Each number is 500 + 50 x the weight over the matrix's rms, rounded and kept within 0 to 999. Layers, rows and columns count from 0. Numbers have three digits each.

# q: layer 10 attention query, 256x256, rms 0.214, rows 0-31, columns 128-191
# k: layer 10 attention key, 256x256, rms 0.192, rows 0-31, columns 128-191
# v: layer 10 attention value, 256x256, rms 0.237, rows 0-14, columns 128-191
# o: layer 10 attention output (transposed), 256x256, rms 0.2, rows 0-13, columns 128-191
q0:524534482488602491438501514546617449579403459417537439553475488494533459495498501456574487527476481532522413465468495484425569510511433498512465465476466504557426518467446614555560419461553551
k0:486503512505489494467531517479476540421516453471547500506530491465450524530481550512527489544462550483488477461500528556496553469480508482470470477508487538541502616508519487427494549509465523
q1:540450534504453444515512468481457477530540521505544456499462489508455528472436457532493489509445482474557502504514517522513485492451519546464510487508536515497442476554493464517419512421460502
k1:445489496509505548488531428527494528545493471451525547482510477517476488497505563568468505527535538492539572531543517550496565473467511499533513470505542490470521511537566484537551493534481479
q2:528473525542454493550536464494522465535505544530608468476449495521437493517507530492477501478497496513502508495450573535533470558475573512490532458490537518460518401590532519448471563500412477
k2:452548529488506537453561528499516457534440506560534471468508471520535557448495465544604480517528512517517527548548526507519547486460458422496521511512516503491558481544524483490508517506450444
q3:458525456452579582478547534480494539492397436474395526532567520556494420505513510475532536399484488486592414488457580506527488572479444549514536453513530522514511552425485474548517497539541449
k3:509429447478504427528497511515553493475505504448512497543470484529477520562549446449512502477508437533471476493441491474517529552516568506488416502493447466497491496515475538528495508489461512
q4:443478511490479503534523490522446474479456467463493540583547477497485559456478589538545535512564547519513461472513563517518474410481459444520440475478548435549474508436562480501578463527540516
k4:515535533480535488519512498504584531521538478496510479469542441493543497418505534510510486486423548497499517463471467513497488514505495397440485440459419517500457517471458530467533529504444473
q5:493499525506397445531468508529553538496612464450528471503546461458515523419495479514476482441520462553467572568499474543515521461503600435477449478443467487491491515525519571488470481461501506
k5:442565501446527534489503485524547532479481497495492525498480516506496493506513464497494490519499553504537516462493534528501484487475446474486498544479484528459550494450496511513479491494496510
q6:486539488473533477534430453462470485511483501498500434466493583457487486489529602462481560570411530511427477473485439535442454484531465500584489459469553507567426527422461482435489483479540518
k6:561496554514450471502481532498468536487534527503518516461512527517520448440463498545523560482497466491481502533534468516503494504444516535512450449499514517465431536470418495482563451536484485
q7:497538506547548556544440503478489493537491550555488530462517546454468490502533506475491462497427460409501451480452498510453458509446413461580558491511478526489524564552475464575587499501563545
k7:454465503464486454488521528467551468514520450460476503453508493453474523470468507477455505486424513510492571480528419488479436470530504449505456488462494491545512488509520507475484480500468551
q8:538465477504537470480446582444507479475491532518461477504525474573465551527548613506590539505429443542429464505515434446459461495547501501541525464528490490447490471490550424503559549569469561
k8:525468515518520525526492491522425480520465499452469485521533487462497523533453542483446489483487490475427462567440473476498512544551533487502472408516539539521526458498580526465486496541487507
q9:518514494499380508525502580525522477516512461519510492522506546525519463508569591531459452490502465511452501438515497489484458371616488532477526400578539510465433470436541504524521469457495587
k9:572518489431485528496529480450470538493472572505478454510519520542497472516455525531478482518489484486509473462457512507479481473483405518511477518556548553520516528467410514509516535569517584
q10:497479433449551566514529531462520461521470538536454464542528505476413467506562548517514447508483539414434511411468484528426487547508469528508433547525490488528478560472495457499453515534494523
k10:534529547505460483458497487489478470482493521439507543503475515459507497456486492507513517468482465535480535468523466489471535541434517515491501453458481392492527491459489517544503473451509499
q11:566443585459460497506453451510522522566403499530494501457416546511500503495525490568448548468571499538564483497513474501606438472506526466527464426540549542501448554532483512527453502438494481
k11:491444490565571536489549421443541516530534491539471455549478462559550498564516489546548509495531577527503524522454495481527512511462495501534459541493512507484556468546480444456524513483562564
q12:567525478490516509524498524569543476502512516561481471476458519542531510505509520515569449443435458508550528529535525500534432500442503516498476518552470442507505476458497464537494490471551499
k12:438433517439469527413504713508456417486380568522459507481450466514458460460503447407455604563496413493599528436539533571605558541512446539556569552573572432497451529507516504568566504525467512
q13:454545495506441482541424511458456492475489575521566525501492563523544540567487547443598498497552501489505554420516536498501493549489538460508520502495535477526506503594496437592532547538464525
k13:572493486586462468474473391426483514506507505493423487462567569445515451532554554561478435531506507515534521511469530439680559498490528491501456467424511489482504529465525568517523518496499485
q14:433485511446509497524565527538524521551544472506542416504463426476486528583516516454514541421520521518516593487505597555493489445503494443458504556453509491484360472467515465520583451480479419
k14:585532538513514456469587518490505440458462502496541533483497453547515557618550498459525490429522526504507496433485470555453507535497512555525434552484535467555501498442414477551512485484511450
q15:500451466452494603454565525446523437533418529463596461457485448525570683531417471534544341494499481620454608636481414535421459527439511521544474466440533405519440552532530511491527534476581476
k15:389437474600533484526522189480425531605516379362577524430621554464576494473504506497604443457497570401528567467614435509411523468500560467515429458460509519453473412673541443368532497517496622
q16:584547554455406384574586510544476515474556539537517555555519479515476531477527521572501583508527537496467472497491528484488471497507509487477611457474526525550484478481468468451477419470525478
k16:533475493480527501498509459479509489494496459467446487489511472527534485491523516476471481550527469473516504470490466478503561525587528474498486476494494448489595564490488508487542496481556512
q17:542563613517568566498531470531501489469516512519535506548488508513564460480475494496528505501472574495448455500533518489516559516490517511534542489540557538495563476528516483489480517585471538
k17:471514505490490488536511537490456524539519518558516499485498475494515531456444503523529524512524517509499470488564511484434482459481538531461545479507542496493468471447538511485419479509480504
q18:488470508500548559497450490461566448523453530510491548469492561470527507490496506458452477499534502461515514563512520549591477490524477472541509485483542562476512527450532485518517563490440497
k18:515517492480465542457566574484499492508499534515555570480486520547469483516454514497469539498499534456472470538550537552501525526466576545478581478522520497497493523434534497513474500505492453
q19:501546447508457562479473528514503489510525463468511433504527510496485524507478533499514459484499445484538496550473483519481568511527526507483435491455525456436421434520574506548536417518479487
k19:543498473498497535498520492550508454538510497485486474436519470568495476455539546493529477521507475496521478488520506535538600480523491489480438492492550479463488493555476564506502484530501521
q20:459493415498487477491472499499534530531520465513577463502492443422479525504503482564500495469565478522535611491553513501557530453519555511506464491466482433461477442497528460493494490444511573
k20:501541485528490589509493482448479513452429475540560513453475535562507445548529492510505495455532517531501534513473519505494520482470505473490552509529526566516514450511500505492522510535475499
q21:564530497519483552450413390524451506453563512515571471478494534489462429471555464485490543482550438479557496492462417511601434528512366504535546519542474531505527529587494648526435534492440491
k21:462554549497479464494573541439446482458479485524539497535529465451444517503474507492489468529503515463512514477500518478485506460538506536472531510519560520512458580505503518466473512475494518
q22:489417544465529459500534583478499568562427430444496575506491494476452502505428546527450571471587534479464545436511520557570501478509621479485489448526512495545518557545521437543544566504465411
k22:462488458553528541523463465522479456519458502538516522463482452464533459517531511493539496486571510503537445508506467533551544508484547476507558419491485433525554428493482456473497537494443474
q23:538460480485466493534566547470521580544430480496498575515494536487502457479507574490469520471576487510538492519499587480436525546482564521526472493489540485563495516564510472452577494531537480
k23:537462518470447449533682411521567520546576444522488569525455457534630544510600564555473434473480460549468472620513527479459553550500481472516433492492470463583441529499386562437485501528528575
q24:482552567427508455590528513530407502530474510543509507486513381570541505487482523504498548517464514609445468491514417517538496476486519454503441427470574473529492503425485508517460499542516527
k24:543538425494552581576503595528520453478442502544577460504518457535499452494514501515531492485464529488481458499466526492511464538461542490494503560524477560497507496463544546557519478501530488
q25:509466560437491476418544481453442497496515518443527480549460419518493502532473421464437562457546574525528512467537509565514478469552486535440513555495517577473466418506497535545496508533455432
k25:525453482510625472427522460525557492503580454483493508482479460498525474543488446494487520451523579413521496448485537488458449514533497517494554473520476534507531486526443516512528544507461462
q26:521490545467466480468448483516521473546573549538492437535521544566503538497471479498516472505481479494470464478466567491505517465490518544458473588502531532512482529520520481558548449464442440
k26:524525485489490593518528519494430530480501540516497426452461494503531509481478518497524504453491539525538541499521533514511476451463507467492505445478481536514519470512474449479513592512447503
q27:476494465545607491528564537517525508478554521465461525498470539361450455524549504456540523522476535455524448454472497442506446521533570507505481526457501388534435637413546573454527475511590544
k27:513583422466496419500404547630581465500533503538450513368487536484476371387428493542460512550570621467472550492551518547426482430525501530490636495425354511546510566548613433532542556517445431
q28:608505530501474462462475488546536459434483502504497471478452424525465523559487473475509556471519538506478490584497487460549457518471511452500550496500505499553554503566510532529497557506534491
k28:467524515600552508522517430491566491439466540419440487532480462561763475494527406496603425441437353516354462567419540460387487480512576495419487575388544503477525490454427516548497482454417565
q29:407438528480507514518565519453505470471474426494518534502579456480486505487498532497535445440540514510536510504535579497478497454439481529498472452471477505482577487523481465584483531426462448
k29:539511521465537518585419476501500447466456504531523571482515432543548426467530562505463449527524530511466484437466529490467517398546496511422474550534415516499457448467423479529555516510463480
q30:541558606477514456508443513574460527487627513511488470575564584513592480517496524516496478554531525554520567451522503494525479534468439514451542480504450539509641331490522508550506475546493483
k30:416510536517495521502479437493567607458581492495548394533502494435496489492566485525533492466551561485578544430499494463553512549459485443529410490538460425525497442541545518518519497460508483
q31:542552557523422471433480338618513409493603510502513531513548512503566449410524510548525518483505540482491390472534469549540427522503561479603522552515559578533400609517483476385451511508391488
k31:526540455485500529485455532558543506476511484516520545524514520469408550465451474515449500498506622473492487483566483467447482490516547502552575496494491525477484547527460443542556566483490426
v0:614472560552447529528502503476486463488573525462500543487478494472474477446504580478553418476452468499513480481517484458510534516477489498438497487437515397477575462542481496488501506499482525
o0:411477579476531502498569395387525483567441469577448496501445538480452508546468410522488644436504529399475532453461585648461447451508426561428532541485515591466504499503493515520544464592472480
v1:504483478521469513432490477526552488524465563537497559499485486471544526523525495496491512521483503464445419509499606552442430549479476409544605415500504530580532491461551526472461422428455528
o1:455551515513535575526565449547510393474543435405466404554556513487505392474466521521524510500489482489552597464545519520504533495538478647498465512477519495492526492484548492476529519501514461
v2:544529459575497492554548512509500505527546496533487468473570562531437470516543502536453474448508516537505550462573504474540512503411497563514515600539505542468521512522456515518518482503444415
o2:523493550479548528454470361460503539412479487536559506461507532442432434516450565483540478503466468468395470552434461515427475461473451486491466478544542413448464574479570513462529514496579557
v3:608407531510549539378471487499531490476467526472484476439445436470426482484437421465544525523440589552508518515486488561516494577501554394503487496543424519565479554564551524552454495559578498
o3:480574501536524416542578413491519508397485502506563500496548466571500563471521383411611462420449517442594423563508525525515492460462498452458546503498501512377606438501586414485545548415501530
v4:475485512458522484545476503488496528434528447550531542540517471456492476559481483522482480411566506487567524547526492533542547527537526550549515522521482493465487524488509512494507435485533448
o4:494589486470482568423421451557495491513498495520516466445467500474531546479496425453429505532454398563497534460490461457573513418475389438476508515395443553420475513541451580494488575485459509
v5:538437542408535473519422496543451486550561510489520497576502502503456600638335501469521536495537536599450539525516467527476481481426524452500594521453490489578450513512528534433447468475576445
o5:472492450535453558462521490474567515386492505442577542537441424523581398405501463524529420461492506517505465365577525551448338442523602517479379473624539543447452409412503481461496573500521483
v6:553499482485478497441481493525544489516480583522544457549484589487514553562542461510466554505498492494514469534491543442528486462502499465518530523483598500444489493513431490495471459632465532
o6:515474393525542531520457484499470409466570404512431558435509486499440510497505404494499479436447483472474547468469465468462476426525570484480428568429493440567460511496516460526550525445452551
v7:544534563510512511465584505485523526477513487563494452449562483511513447509496449465487505595577534532545550502462473526503516459496468557515516552449463539420477459520416450483474521514490457
o7:528439447516441539505519537542509481478459384514466528540491608482488473524487519495507458483481495527448457558523500464523507513532642502568530505543534451547507580470461590545460521482525418
v8:496526524490495474572589525511565528507475469487506467460493504456547471442462490428506494471426599517542659467468518507488535496497463580483498524523502484408526511621536497516452595530516591
o8:547488424453471497492528632481394474519460508563604540494483473566577587529439579560463481556505610466509477495537511499446519527489539453487628425494519450463510493548597534563537437568437420
v9:481572426481602528495464472561514458522526534522492462508449480564435478523518543509423480467514481480464541464483540527517467494469616517518556609500596497489544468472528511538450473489472541
o9:535393588492470519560588523469520534437460454528593560513532521508447498466561510497547488508491455510482450474576558487539541502570541503458407499467552470485447522439505486452480577520543554
v10:527431477478470505487440518484525459525458476462447549577553444520513542599441446498512523497513488467539456517502555545503483460515479532498512458537552505448481481562479494459439427486548479
o10:455516483541530556470592517546533552502542472473528441367548465457517474482574522509464504465477473487473519454507434546448548498544447464424447511482458526557412433464489519457466540480511570
v11:483527468501471480530514516476522472518511462441544549514565516526454510458431404532492525436435448508479531499601489454571540446534518501493508496530485498486491597484514479502553493479554514
o11:622550563566436510445492499560449572561496495545515505510394518454517491467596564449465516529577492539512439501473488471464463505570530484481436534519506548486486473414469515502409496580506358
v12:592345471474551499467604494505576485481479554538505476460504548579464497430513531506512593520479465489508470515512520512552446622489447538502589472549538501501463469464426431518510507508473574
o12:458570507473581392497506439514430539523462497389516497530587468517521460483565415533476473507500538583485546472430381451494523444462465454534501514585483525550489553541499460632416511481534387
v13:610503422429450487540515435496531453551420449493449511505472460507508520496477632523491466588471463487566469413531468488547444592507490581537498458480426485475477567531449529534560480482477503
o13:501489570510542506462477443456459524583498516429511503493442569495567495487468379435490498559523570493519494547496497540526432555410482446425438462489434437480552532476576466513435411502449514
v14:464535527460478538390527455509486492538518520494488475486521510541537547499475425493535504502537480500511497499512540558432469477453436454487548534504538444461491508505493533436472482555515473